Each number is 200 + 20 x the weight over its row's rms, rounded and kept within 0 to 999. Layers, rows and columns count from 0. The size before them is the row's rms in percent of the matrix's.

# layer 12 attention key, 512x512, rms 0.036, rows 418-445, columns 384-511
100,222,200,200,168,184,194,192,198,179,206,226,181,223,198,160,209,214,218,198,177,192,193,203,216,211,245,219,194,225,203,208,196,202,181,192,206,229,196,199,173,209,178,219,222,222,217,201,200,197,166,218,221,180,169,234,201,184,212,189,269,201,207,197,149,239,201,202,197,177,210,186,196,189,226,198,182,177,190,207,214,192,194,195,229,219,212,200,221,188,157,183,224,183,218,223,199,175,204,195,192,190,192,209,200,177,230,225,196,210,236,215,230,182,202,190,187,172,242,227,167,193,181,187,243,197,196,181,220
096,217,202,180,180,192,234,177,187,194,177,212,203,205,167,194,192,225,202,176,203,186,190,177,191,204,222,215,211,198,199,234,212,210,194,219,221,226,215,197,187,196,245,193,228,160,206,194,216,205,177,197,175,165,203,191,214,205,185,210,173,199,213,189,223,206,179,199,230,207,179,196,194,183,180,183,186,160,225,187,201,175,215,199,206,215,231,218,224,184,199,205,213,198,178,229,205,227,196,219,174,193,155,215,184,212,198,186,198,179,198,198,185,204,161,206,200,228,174,190,212,208,234,187,172,184,207,226,170
095,203,169,195,213,255,196,203,216,203,238,194,189,230,239,141,214,175,195,204,194,194,204,193,210,198,228,220,183,221,221,177,211,179,217,174,173,204,178,209,194,205,198,188,228,207,201,186,202,214,228,223,172,192,188,194,207,233,196,218,214,200,175,222,180,219,192,214,188,157,207,221,236,193,162,196,215,205,205,214,218,172,182,204,222,204,219,182,183,182,214,204,202,170,199,172,210,173,202,187,206,192,197,170,224,240,192,182,216,205,193,201,218,209,191,193,232,183,208,230,168,185,217,187,191,214,206,185,168
088,199,224,203,170,204,230,170,182,180,215,229,185,235,224,227,207,166,220,182,205,223,210,208,185,218,189,215,193,198,232,221,179,232,200,224,206,226,198,202,173,206,226,213,160,198,172,190,205,211,141,183,179,188,221,225,208,233,204,194,209,178,197,184,187,202,194,216,189,157,182,198,217,255,199,210,183,163,185,156,195,225,196,211,205,193,240,210,202,203,157,200,198,226,193,158,226,219,208,226,215,186,183,169,240,163,201,159,204,219,156,219,204,154,218,164,201,232,209,200,181,205,199,183,188,198,208,190,211
094,205,197,230,199,179,178,203,180,177,163,201,195,237,199,188,215,217,213,233,200,210,197,224,213,212,229,201,220,203,170,240,205,205,172,176,237,200,169,193,195,206,226,204,174,186,199,184,198,193,190,183,193,245,208,208,216,169,209,194,189,175,221,186,213,242,139,170,185,191,177,198,210,198,213,210,185,211,213,189,200,191,210,217,202,186,221,253,212,180,206,169,202,219,221,199,211,180,205,198,163,201,211,219,196,215,236,193,210,218,212,215,202,209,174,202,194,213,175,210,212,235,194,226,195,199,192,195,266
088,162,226,173,204,174,209,228,236,195,201,188,208,172,198,203,230,201,178,213,218,198,234,224,181,188,171,189,237,204,199,244,211,210,205,197,212,194,174,196,211,149,183,161,163,202,220,211,186,201,201,195,209,191,199,191,170,208,180,194,193,187,194,196,214,190,218,150,183,194,188,198,202,191,170,176,231,241,186,178,193,194,193,198,196,210,229,151,185,209,189,148,208,212,226,228,172,226,218,193,220,189,212,181,230,194,173,196,164,186,174,175,212,200,210,178,209,191,209,212,218,182,182,165,208,205,217,209,189
095,231,240,196,180,178,202,202,173,192,209,174,195,196,212,190,187,200,221,218,226,197,159,241,156,211,179,237,216,229,202,205,185,202,201,187,173,194,201,196,190,197,191,198,183,198,215,176,189,199,192,169,197,191,239,228,176,183,208,217,208,196,200,203,192,179,187,176,195,182,211,178,209,213,184,190,226,207,168,175,226,196,213,213,203,206,186,202,200,201,206,170,209,181,205,199,196,204,213,193,173,214,209,196,169,181,173,195,229,203,176,189,205,203,180,195,212,225,198,166,215,201,194,174,198,183,230,174,147
093,202,179,186,220,213,188,209,193,211,199,211,180,213,210,199,208,180,186,182,171,196,162,181,223,181,200,197,182,219,192,190,213,204,206,217,193,185,212,173,195,219,220,218,161,195,195,204,211,223,204,206,182,195,206,222,169,219,165,202,205,186,207,226,208,205,183,228,206,218,226,225,212,212,181,211,193,243,235,193,226,232,188,181,195,203,194,173,231,169,191,215,218,175,162,201,171,193,207,186,179,165,232,191,192,198,190,158,200,205,182,217,211,179,214,172,217,189,149,190,190,217,192,189,181,202,159,215,195
092,215,195,197,220,191,213,211,202,203,200,170,220,220,214,231,211,213,218,183,219,211,207,225,188,151,168,218,205,204,195,235,227,196,191,190,183,201,218,170,211,216,199,195,188,197,215,199,202,225,228,182,222,192,214,163,176,239,193,218,190,215,205,199,208,213,204,235,199,196,224,130,174,241,190,195,220,200,171,213,186,200,224,211,179,210,173,199,216,197,219,224,206,151,219,219,210,216,179,174,179,216,242,176,161,211,207,214,192,178,205,201,206,216,196,212,207,205,197,203,232,172,243,174,192,184,220,219,187
093,202,203,202,189,171,188,229,189,199,224,186,187,205,178,233,236,172,236,203,194,172,205,216,168,169,184,208,192,204,193,226,207,213,189,202,173,184,212,174,181,192,201,205,199,227,211,178,223,209,188,205,195,184,175,167,213,193,198,188,157,178,216,192,184,202,239,222,214,187,209,209,193,206,180,179,183,189,195,174,173,191,212,216,219,221,213,149,195,236,176,198,246,163,206,203,164,181,213,191,181,229,198,219,191,198,163,180,174,207,156,222,235,201,176,225,186,213,227,219,195,192,203,210,217,189,223,249,202
093,216,186,218,186,204,185,159,208,199,186,231,213,215,225,162,202,181,210,222,223,217,193,195,215,187,221,198,189,235,178,178,208,220,201,204,217,246,199,239,164,241,191,164,218,171,210,194,176,226,190,174,152,186,177,221,248,201,232,179,252,213,226,221,155,198,208,252,210,193,229,174,184,194,202,209,206,191,186,196,203,215,193,173,183,201,194,184,191,177,214,225,181,191,197,171,205,209,210,200,201,161,197,216,196,196,174,194,169,199,154,210,214,189,201,173,216,216,162,200,156,183,228,196,204,203,176,236,206
088,186,197,213,195,174,185,215,209,199,205,183,191,224,186,158,206,197,172,176,185,178,216,198,211,229,163,208,194,192,188,227,177,181,203,212,198,198,209,206,194,222,162,185,169,193,194,180,181,186,198,193,186,193,220,210,219,186,192,189,224,194,206,218,205,236,196,180,201,205,197,174,165,192,197,214,154,190,195,185,197,211,208,198,188,236,220,211,196,186,209,192,207,219,202,211,208,224,189,210,186,174,191,222,137,178,163,209,234,211,186,205,212,170,260,185,179,173,224,181,197,181,190,175,227,187,159,189,179
093,202,215,188,174,163,195,203,183,215,171,161,194,217,200,181,172,196,187,191,187,210,212,200,219,187,208,205,208,188,173,196,214,197,182,197,193,186,189,198,221,220,182,193,169,202,175,235,190,186,207,168,194,201,211,205,219,241,213,201,180,168,220,185,173,244,183,191,212,220,209,187,218,198,204,210,198,224,222,191,223,191,242,209,218,167,205,200,211,195,221,195,189,197,243,208,179,201,199,223,181,218,212,227,167,206,207,192,200,175,217,224,209,181,186,195,215,195,203,208,167,204,203,197,204,219,194,181,185
097,205,176,217,214,208,215,159,227,176,199,194,213,210,180,184,215,178,238,250,194,220,215,215,206,223,190,215,192,209,165,191,210,200,175,192,180,232,206,198,200,207,166,230,265,254,202,199,204,198,240,211,220,220,210,189,182,159,236,213,204,190,204,187,206,202,222,197,202,186,198,207,181,205,203,173,163,170,191,218,179,196,201,218,173,181,180,172,196,204,180,186,206,188,170,215,154,211,210,169,221,239,206,204,222,208,210,210,202,179,204,204,190,180,199,196,202,191,250,187,212,212,195,193,202,215,201,191,230
095,208,175,196,178,199,199,227,169,228,228,188,208,182,195,195,172,203,196,184,217,185,174,222,230,200,209,212,230,196,187,156,182,240,234,210,169,230,194,201,166,188,198,204,218,184,210,173,198,200,224,175,238,230,259,199,172,200,211,177,228,178,183,231,196,186,186,217,194,223,165,188,208,189,201,222,218,224,225,200,220,223,192,188,214,178,200,199,173,185,216,213,182,197,210,173,195,213,193,219,182,179,227,174,206,192,222,209,202,216,175,178,183,211,166,168,168,189,191,176,195,195,186,190,201,206,196,217,230
089,207,207,196,215,202,213,188,171,176,176,170,187,213,198,169,216,134,204,205,171,195,204,182,238,170,212,187,192,228,215,175,223,196,222,233,212,236,225,172,178,202,186,182,233,232,205,199,226,188,214,190,172,227,206,217,196,228,169,186,175,225,204,201,166,231,212,217,200,235,192,205,253,201,202,180,222,191,222,195,199,225,195,163,219,207,169,200,159,178,182,208,207,221,199,220,215,173,208,220,193,180,223,187,197,207,177,226,224,204,202,198,216,222,209,197,177,192,176,188,237,212,189,200,179,177,195,198,181
093,191,179,200,238,185,205,208,190,191,217,181,196,178,221,173,197,202,225,182,190,214,190,218,197,176,202,212,214,226,207,160,163,189,228,151,196,195,223,196,175,189,214,181,210,185,162,200,215,177,180,198,193,172,190,209,208,195,183,209,191,219,223,191,190,211,179,179,187,230,195,213,196,171,208,229,195,208,194,179,228,211,199,187,182,205,199,215,227,204,183,215,237,213,152,185,177,184,196,209,223,199,157,190,163,188,193,184,187,193,209,189,188,221,191,219,190,211,179,209,212,188,215,233,201,223,180,236,186
091,188,169,177,225,185,249,212,175,199,166,185,212,201,214,182,219,203,190,179,187,198,219,183,189,209,168,187,165,161,225,176,208,226,196,225,214,185,188,210,184,195,207,176,209,229,184,189,222,179,217,209,181,210,210,204,215,233,213,208,216,195,192,191,209,208,206,191,208,197,205,197,198,219,187,238,211,201,204,188,222,214,191,158,222,202,212,198,167,241,166,212,228,181,214,195,172,195,199,189,191,173,161,180,206,233,211,206,235,189,172,191,234,208,200,221,189,212,182,189,201,189,176,188,200,210,188,195,179
092,207,197,192,210,221,214,230,178,190,215,190,221,169,219,202,169,187,193,192,165,205,207,193,197,180,217,212,201,199,230,212,242,165,213,208,205,199,174,227,210,210,156,174,204,225,224,197,185,229,200,196,223,192,206,224,184,218,201,206,188,232,190,185,166,236,214,211,157,233,196,235,198,204,212,235,227,210,203,215,229,184,197,189,206,224,217,194,169,178,172,181,202,196,202,198,191,207,206,192,189,211,195,183,164,210,193,197,235,190,207,237,197,210,229,209,165,248,217,211,198,183,196,177,181,211,179,201,181
092,214,208,215,227,216,203,225,177,159,216,184,204,197,168,226,207,199,246,172,183,134,220,212,207,176,170,204,187,190,215,190,240,201,203,190,186,193,216,205,207,197,213,226,225,224,208,200,159,172,213,221,214,189,161,182,177,182,215,222,181,231,186,182,223,225,210,198,185,199,183,185,245,216,196,208,187,180,202,189,216,225,190,203,187,203,216,175,175,223,188,211,216,197,183,213,164,217,201,198,239,241,207,187,178,225,184,222,209,204,199,226,182,206,210,220,185,175,202,237,196,215,214,181,213,215,198,171,197
097,197,206,183,207,214,217,206,202,202,203,189,228,196,223,218,232,192,225,212,201,221,179,192,191,203,180,180,175,206,205,147,219,232,209,239,206,178,227,202,214,181,214,187,172,230,191,185,245,183,195,196,210,190,187,195,203,197,160,230,237,225,171,189,196,207,225,208,200,214,246,173,200,187,210,205,191,219,205,222,193,224,194,189,199,248,214,183,163,199,198,191,192,168,193,235,195,200,181,169,166,206,196,175,184,226,204,213,204,218,202,167,209,181,217,207,191,208,227,223,226,170,214,174,217,217,188,221,193
094,189,189,195,152,222,210,213,200,223,230,233,213,194,225,165,187,227,196,189,171,197,189,208,222,217,189,219,233,214,199,196,196,229,226,200,204,198,199,200,180,196,236,198,182,177,207,212,217,210,225,211,167,194,226,183,169,202,162,190,203,196,182,205,164,204,190,201,246,170,186,203,201,198,191,211,177,214,198,208,193,182,204,183,189,178,207,213,192,192,167,198,166,218,220,197,180,226,203,209,180,170,161,210,171,197,206,194,176,184,193,220,184,225,213,196,182,186,210,203,195,188,195,185,182,204,197,198,232
089,203,197,204,234,201,220,193,194,170,202,168,208,221,179,216,211,246,207,187,187,197,196,196,214,205,190,227,191,191,203,234,190,225,200,217,216,212,206,217,199,198,188,241,203,181,196,193,171,176,197,153,184,229,176,233,204,163,219,181,185,180,234,183,171,200,197,213,231,162,244,199,177,227,222,241,223,157,187,170,220,159,218,204,206,166,217,194,218,180,164,195,229,224,225,199,220,183,210,182,198,204,191,252,185,186,211,228,187,231,211,218,215,190,183,197,219,213,216,223,239,227,181,221,216,159,206,158,205
096,210,223,183,170,203,210,176,200,234,202,186,195,200,223,188,201,215,198,187,182,194,222,193,184,169,226,207,218,196,196,155,163,192,225,169,214,161,214,186,198,185,187,175,183,186,192,222,219,207,197,195,195,195,185,223,173,167,189,201,183,189,195,183,201,215,229,201,206,202,245,183,181,205,221,222,196,193,212,210,165,203,191,218,198,198,195,216,233,202,197,203,191,186,207,183,208,220,185,214,176,177,187,206,163,235,175,182,206,218,216,233,178,202,220,203,181,196,165,161,234,182,209,207,190,235,200,160,171
093,169,254,184,165,178,208,168,186,198,205,217,195,191,193,158,203,173,187,179,195,233,174,187,199,184,184,236,206,182,174,203,196,208,185,232,223,225,179,235,198,205,205,163,178,215,200,200,182,184,187,202,188,206,183,180,192,215,197,189,207,173,185,226,212,197,189,247,218,235,179,198,194,174,190,214,212,196,204,214,217,199,211,196,204,255,223,179,191,191,168,204,168,197,181,196,204,213,175,183,196,185,205,181,188,177,182,190,195,205,177,211,213,183,230,213,207,196,190,252,190,175,211,178,183,200,177,212,223
088,210,211,186,176,210,228,209,173,208,201,190,173,228,185,216,196,195,231,160,176,200,220,191,216,175,187,196,175,196,217,204,196,223,195,200,196,161,182,242,211,169,187,183,182,215,171,177,215,177,215,187,199,177,211,191,220,212,195,185,194,207,210,180,213,188,225,204,183,201,183,203,195,204,205,186,210,167,232,221,179,228,177,201,176,234,191,214,215,175,220,189,157,193,189,179,228,214,211,223,238,211,180,217,196,204,200,217,215,207,201,201,191,177,183,213,224,204,220,196,192,229,202,206,193,185,180,216,199
094,192,203,175,208,217,201,225,233,186,229,181,194,230,193,206,246,222,194,197,200,223,189,210,158,195,191,202,215,217,196,174,225,222,207,255,220,180,201,195,184,219,204,184,218,190,212,214,184,179,228,232,190,171,205,212,198,184,212,203,204,213,161,191,207,214,232,225,200,204,218,208,163,239,141,204,191,199,223,189,206,170,204,205,232,176,190,189,218,224,203,211,218,170,191,191,161,204,233,190,193,201,207,167,228,225,189,195,201,208,189,183,202,202,219,191,194,226,199,245,226,179,191,192,178,201,225,226,182
095,187,197,185,199,199,253,210,201,197,228,176,241,205,223,150,210,204,220,208,202,186,242,173,220,223,233,198,187,160,215,180,192,163,188,217,211,162,197,244,207,227,201,207,193,219,193,198,200,186,180,158,201,184,177,201,185,202,229,214,149,204,225,212,209,195,196,203,189,238,256,182,197,227,178,180,176,180,194,221,195,175,196,239,196,241,205,211,207,154,173,180,235,203,207,201,192,207,198,197,182,217,178,194,163,224,216,183,189,208,203,213,193,211,159,223,173,192,191,191,215,205,220,192,222,203,192,193,179
# layer 12 attention query, 512x512, rms 0.0353, rows 419-445, columns 384-511
090,208,238,242,152,223,221,206,185,221,228,217,235,162,216,201,202,207,209,226,194,205,218,180,189,218,201,202,193,199,184,212,202,183,213,214,196,239,218,179,191,208,231,206,234,190,236,221,159,222,203,182,191,212,208,195,178,195,200,221,200,243,220,181,240,203,185,228,207,186,166,196,189,206,149,178,188,175,233,208,216,172,169,207,227,202,199,208,219,174,177,212,178,231,175,204,170,200,191,211,182,202,196,216,221,223,187,212,177,223,199,213,221,189,209,201,191,196,178,202,197,220,215,157,225,196,181,231,185
088,234,230,220,204,260,174,181,184,193,240,220,235,157,213,178,187,177,187,218,182,217,209,154,180,185,211,186,203,191,188,198,223,176,207,218,228,221,192,219,191,186,168,214,212,235,191,197,189,222,236,191,190,197,178,195,198,202,238,162,175,195,195,179,221,201,192,217,200,161,171,213,190,227,161,211,241,227,180,193,201,221,165,203,174,204,239,191,227,191,216,211,191,239,167,180,184,205,197,201,214,181,183,190,195,186,232,238,202,215,206,186,226,216,190,207,222,204,187,183,223,194,238,203,178,196,177,203,196
086,197,195,192,152,186,191,206,213,244,197,148,178,209,186,192,209,181,221,196,197,220,231,229,202,186,165,186,175,226,172,192,220,232,191,202,175,231,185,182,253,208,192,192,196,209,197,201,190,210,186,220,203,220,229,200,181,207,174,199,210,201,205,189,173,195,189,220,215,197,199,159,147,225,193,177,225,180,187,173,220,183,197,224,217,216,230,192,231,214,203,184,203,168,192,219,209,152,184,177,195,199,198,189,199,182,208,194,198,195,170,182,214,234,173,198,211,192,232,177,181,181,182,206,170,207,232,188,223
091,213,173,182,184,199,173,209,181,182,150,193,187,183,226,207,222,178,197,174,205,197,232,188,163,166,195,220,190,199,182,232,217,249,145,211,197,191,208,191,170,201,232,167,178,209,197,185,186,191,156,216,180,187,197,208,171,202,254,204,178,203,206,191,172,199,185,157,230,212,178,215,166,229,183,210,197,173,193,209,178,209,167,197,212,198,175,221,230,234,205,173,192,187,190,202,198,202,200,179,195,224,233,164,190,217,191,214,211,197,220,202,191,232,223,200,189,206,203,220,232,192,232,194,177,171,232,208,232
093,204,215,171,221,202,188,209,175,228,216,224,223,203,186,216,201,213,179,199,181,203,189,179,193,175,159,186,198,201,187,193,188,215,197,192,217,201,230,171,185,192,207,199,203,199,200,180,223,193,172,230,216,190,203,189,219,194,198,219,207,185,212,197,188,215,197,204,207,211,200,201,193,186,184,185,218,228,200,211,196,223,200,193,213,185,203,151,152,194,187,214,172,197,202,192,205,220,186,201,206,203,204,203,158,224,179,210,213,157,215,209,215,215,221,219,228,185,203,200,187,209,203,201,189,213,206,204,181
094,183,175,217,188,219,232,196,228,194,208,211,191,219,188,174,200,214,214,235,235,174,176,193,168,215,186,189,248,193,177,171,198,225,210,206,179,189,159,204,179,202,204,235,208,184,182,215,209,184,228,191,197,180,214,186,207,181,207,190,231,171,175,237,176,187,211,197,175,200,200,191,203,202,163,195,210,219,179,182,224,186,174,177,204,194,204,183,189,189,208,205,194,219,220,211,225,199,209,172,183,159,225,176,216,211,175,204,192,170,210,220,214,214,203,170,234,191,207,215,194,200,207,172,212,195,172,173,193
097,198,202,212,224,212,190,187,177,224,199,171,195,235,179,202,168,182,176,212,186,203,231,227,197,176,171,205,228,192,195,181,208,240,195,239,186,211,209,240,195,193,241,200,193,219,208,208,180,189,202,177,203,188,267,223,211,207,225,222,199,214,235,205,244,219,220,203,179,202,197,209,211,183,204,223,165,225,196,188,212,211,192,214,195,219,181,220,190,203,218,207,205,179,193,199,196,211,207,174,206,204,197,182,176,206,235,209,196,195,223,224,217,175,198,203,166,223,181,196,216,176,180,216,164,172,182,223,179
092,209,225,202,180,206,178,194,198,222,194,220,204,225,236,171,197,197,199,204,214,168,189,222,160,187,199,205,180,190,248,211,202,180,212,174,200,191,193,207,188,158,218,199,229,215,169,203,207,151,236,214,232,207,189,184,222,211,203,183,202,208,194,218,207,200,234,203,174,197,206,219,206,223,170,204,228,236,205,172,214,181,197,245,223,174,203,207,219,223,192,209,197,174,166,204,195,200,205,206,152,209,193,163,200,207,201,208,206,189,213,223,204,223,174,193,201,183,228,220,198,180,222,188,204,245,218,217,192
089,163,204,206,239,155,193,186,213,223,213,215,209,190,213,194,187,203,224,200,222,192,224,253,195,197,175,172,168,196,200,208,186,233,211,204,200,167,237,217,208,187,192,197,193,196,169,181,219,210,215,215,178,217,184,164,193,242,197,219,196,192,220,202,197,168,225,192,203,228,174,220,180,185,150,183,233,217,174,169,211,195,219,203,202,201,201,167,165,211,204,190,222,240,165,238,205,192,209,205,172,232,215,202,224,198,205,209,170,199,169,180,227,179,221,184,183,185,236,228,221,201,200,193,207,184,210,246,204
090,231,229,202,133,223,163,168,218,197,225,213,222,182,230,180,195,217,203,192,167,237,190,202,255,208,218,207,211,209,225,184,203,210,186,213,203,201,211,204,211,196,188,190,178,214,213,211,206,248,158,202,198,209,198,188,187,197,160,208,208,223,189,205,204,212,151,237,212,197,200,166,201,243,205,215,210,172,236,228,197,197,188,203,205,200,232,206,201,160,220,227,182,190,184,185,197,187,179,215,226,237,218,181,244,220,200,187,214,211,188,211,207,176,192,187,233,228,205,216,187,208,183,213,169,204,183,227,222
089,198,189,178,196,187,221,167,186,213,204,220,174,206,185,202,205,197,208,188,192,185,204,248,202,167,177,209,190,187,186,227,168,227,184,211,227,178,171,172,184,204,198,209,165,236,166,194,186,210,190,222,144,192,208,207,188,222,203,212,205,178,211,192,208,204,240,221,181,185,196,214,218,186,215,220,189,192,201,172,212,203,173,185,182,175,192,222,217,241,215,219,204,189,188,175,176,213,196,195,179,219,198,158,166,142,196,201,225,175,179,203,184,225,223,183,212,162,217,220,191,186,182,211,199,200,225,197,195
091,235,162,194,192,204,179,212,199,205,168,158,217,203,211,202,209,197,179,197,214,159,194,204,212,234,193,214,224,207,173,182,184,197,199,206,188,220,206,194,230,212,186,193,207,182,195,193,209,224,193,209,209,189,256,175,210,204,199,205,164,190,228,196,201,179,167,182,184,216,164,236,186,200,190,156,231,147,226,215,214,184,216,234,173,171,218,188,206,200,197,226,189,186,188,236,193,197,203,217,179,216,213,208,172,227,234,192,234,178,219,203,192,159,173,176,171,226,183,189,196,189,163,198,167,211,190,177,182
097,197,196,197,173,206,215,192,216,189,174,201,237,197,184,200,205,213,233,223,216,221,215,201,205,199,171,219,175,184,199,158,216,231,187,209,224,201,162,189,211,180,201,223,225,193,227,183,218,202,194,188,189,211,195,175,172,195,195,218,187,186,183,195,189,162,222,201,199,206,218,212,159,202,197,203,213,200,202,229,157,205,198,200,190,219,205,213,204,175,171,191,208,206,227,202,190,164,193,150,212,213,207,220,185,206,232,202,219,211,191,192,193,202,183,200,220,201,204,172,182,168,186,184,229,213,207,195,250
092,184,199,215,196,192,184,199,216,208,210,229,182,216,183,192,168,150,201,243,139,215,178,208,170,178,176,196,181,187,173,176,234,217,205,202,216,192,206,198,197,181,217,195,214,201,208,220,217,234,174,205,222,228,233,188,229,184,138,174,157,213,181,205,227,210,181,207,218,199,216,221,188,197,203,215,208,205,206,232,212,245,180,178,181,199,163,168,218,192,178,199,194,179,198,199,216,187,190,194,221,170,192,157,194,200,202,232,204,236,213,195,164,203,208,197,181,217,186,181,203,187,178,195,189,186,199,215,216
088,189,198,220,208,200,204,169,205,192,213,209,191,176,200,214,162,209,198,208,209,188,203,205,218,198,174,206,208,222,185,204,210,175,196,207,212,201,189,233,198,182,234,186,186,182,229,235,178,184,194,201,170,215,174,197,228,198,208,186,176,186,230,193,203,225,171,196,194,238,171,188,209,245,182,199,226,190,232,200,198,208,246,216,190,211,196,211,175,213,185,192,223,167,185,191,219,193,184,225,213,186,185,204,186,189,212,220,190,206,209,231,196,190,211,204,202,201,202,176,179,245,203,190,193,206,194,166,251
090,172,203,179,175,165,218,194,178,220,195,190,189,213,223,201,200,212,204,178,197,176,208,173,229,195,204,224,220,199,174,173,174,191,215,170,211,197,186,184,184,218,249,220,160,228,216,167,232,227,175,181,155,201,202,231,189,213,183,226,198,196,183,187,190,235,232,196,218,198,207,159,229,205,200,229,198,240,226,172,173,238,214,195,221,209,196,208,210,178,166,207,171,198,223,243,216,231,193,214,203,210,175,212,179,202,172,209,190,218,185,197,228,194,197,225,198,216,188,220,185,207,171,219,201,227,159,220,200
091,175,199,198,214,193,188,220,188,191,186,208,209,197,199,212,206,190,221,156,213,193,198,222,196,180,199,206,233,178,177,175,158,213,171,176,187,166,185,196,216,194,192,200,187,191,185,226,205,180,179,196,221,209,267,207,204,200,177,216,197,202,182,160,201,194,227,202,214,180,179,167,161,213,205,195,196,225,211,200,162,234,187,218,212,196,229,160,196,183,210,186,224,190,190,194,224,166,221,219,181,217,199,199,204,199,222,206,183,174,181,203,203,191,192,211,220,193,207,230,244,196,161,169,172,191,204,182,185
089,192,225,195,196,207,199,177,178,184,174,237,232,198,192,217,155,209,225,193,177,161,172,226,237,209,176,205,222,221,222,236,186,189,174,195,186,189,222,194,209,212,215,202,175,194,252,187,140,188,212,194,181,194,212,189,213,183,188,191,211,178,203,206,223,217,210,218,250,191,211,192,231,211,204,186,204,223,180,207,239,200,241,202,163,226,211,205,183,165,209,200,193,215,178,233,178,204,213,206,136,214,195,217,201,198,209,205,182,222,197,203,183,169,200,186,180,174,176,200,153,194,207,199,156,185,201,192,178
093,186,192,176,245,185,221,218,185,196,190,212,195,223,210,211,199,193,212,162,169,195,215,224,171,209,204,205,189,190,217,204,179,164,165,195,225,193,228,215,223,210,150,203,224,215,201,160,195,183,199,226,238,211,197,185,200,199,213,192,192,216,228,194,176,204,204,183,199,223,198,199,195,157,234,222,190,212,241,218,206,157,217,184,156,185,208,181,182,156,219,201,228,182,177,185,225,198,193,192,228,189,205,227,200,207,200,189,217,175,212,199,202,188,186,211,168,205,197,191,191,214,220,203,215,174,175,181,184
095,204,241,174,192,163,197,203,191,214,225,197,181,199,223,186,201,220,181,185,226,211,198,240,230,217,235,193,164,209,218,180,186,185,184,183,235,185,192,216,216,173,165,198,214,187,212,213,221,196,158,196,202,223,215,197,179,197,195,210,214,199,206,188,188,206,163,170,192,225,189,193,220,172,210,170,260,220,245,229,211,217,172,181,183,227,217,209,201,198,215,188,215,206,189,199,204,188,188,218,170,195,182,171,217,227,221,195,217,203,184,194,178,212,221,219,217,203,203,196,192,188,164,205,235,217,183,202,208
097,218,201,206,217,208,224,225,172,194,206,212,194,230,186,220,195,193,209,185,218,225,168,196,188,195,229,204,214,184,188,204,218,183,199,228,183,186,201,188,187,211,205,187,196,201,208,180,219,159,194,202,192,209,197,185,218,191,201,197,202,226,157,163,227,223,207,196,187,193,198,234,216,183,209,221,214,168,182,163,205,221,182,232,215,186,184,171,205,223,207,189,193,170,191,219,204,202,197,249,191,172,176,181,185,208,224,224,159,204,225,178,212,214,200,183,217,200,208,183,200,197,175,203,216,244,175,201,190
091,183,205,187,224,193,197,200,206,211,178,160,224,207,209,181,218,210,204,184,196,204,204,194,161,197,227,189,190,224,197,194,211,249,171,211,192,160,186,187,181,247,162,194,203,227,179,180,213,216,244,202,185,204,227,220,187,215,204,194,177,213,200,200,173,168,247,153,251,167,197,213,227,198,201,185,191,190,204,218,201,203,190,215,181,198,198,238,222,216,225,240,206,199,211,179,221,208,191,222,220,215,201,202,219,200,208,172,202,178,192,207,194,203,204,197,220,175,230,167,187,207,213,229,192,175,209,180,194
099,189,186,211,180,180,171,193,200,188,200,184,213,178,207,190,167,234,213,224,197,182,201,186,221,176,203,166,214,218,203,194,228,197,222,172,190,216,191,197,219,197,212,224,156,186,210,200,184,209,209,207,217,212,212,175,203,212,189,190,183,201,232,183,183,205,192,200,205,242,185,202,207,197,230,198,175,189,193,206,196,221,185,197,164,201,167,213,231,221,188,228,154,223,167,206,195,192,185,250,167,166,188,248,179,194,219,190,194,212,187,218,176,205,196,209,165,199,183,167,173,199,200,188,195,210,161,228,183
092,214,209,174,189,210,196,211,203,191,192,177,161,217,237,195,187,192,188,181,181,189,184,199,218,193,216,191,194,236,229,163,240,218,205,182,210,191,171,219,202,159,180,195,179,196,184,204,185,189,188,225,187,195,207,186,184,219,199,212,228,159,208,161,194,199,205,171,183,187,207,188,188,185,209,211,204,203,195,210,239,218,207,198,201,243,205,201,187,192,198,219,225,194,221,175,204,190,200,186,185,192,198,178,220,193,227,211,202,210,205,160,173,193,217,166,202,216,238,227,206,190,197,202,215,216,176,215,190
090,220,231,204,212,166,221,199,184,138,224,198,166,198,187,182,192,226,216,211,191,185,188,217,219,199,211,191,214,192,204,213,196,156,174,213,224,184,200,185,215,204,179,199,191,187,196,185,209,225,167,196,197,232,225,201,211,210,211,176,199,219,206,196,249,181,232,173,180,219,186,211,183,170,199,207,194,153,216,142,219,204,226,200,219,203,213,189,215,226,224,221,181,210,197,154,221,224,181,214,211,241,212,220,207,197,195,171,198,215,206,184,181,226,201,181,190,185,213,207,176,182,179,167,198,200,185,169,210
092,181,193,215,197,228,200,214,201,218,222,189,191,213,185,193,190,209,188,218,191,222,207,195,187,236,190,198,220,170,208,196,204,193,209,205,208,181,197,205,204,186,193,207,191,204,213,205,182,218,171,203,199,190,213,188,181,224,218,216,230,164,214,221,221,184,241,244,212,207,205,188,213,220,170,213,229,218,160,192,234,144,172,231,222,200,210,165,226,226,193,182,168,221,152,248,191,186,180,230,172,214,183,209,222,191,213,217,208,200,201,166,215,179,197,219,249,225,177,196,183,197,214,191,208,194,213,223,201
095,200,201,210,188,188,205,219,167,171,258,185,194,181,196,181,209,206,235,224,196,197,211,236,228,200,196,225,227,175,174,213,175,162,189,200,200,182,196,216,173,206,208,209,181,215,166,206,180,217,189,154,180,169,217,205,203,176,202,216,226,228,216,191,169,187,199,180,147,201,197,209,213,200,184,239,213,203,197,221,188,193,227,243,211,211,207,221,217,187,184,206,241,178,193,219,186,199,196,213,175,216,163,210,208,179,202,220,190,222,199,201,208,203,187,226,203,190,193,197,225,193,215,167,196,170,190,230,181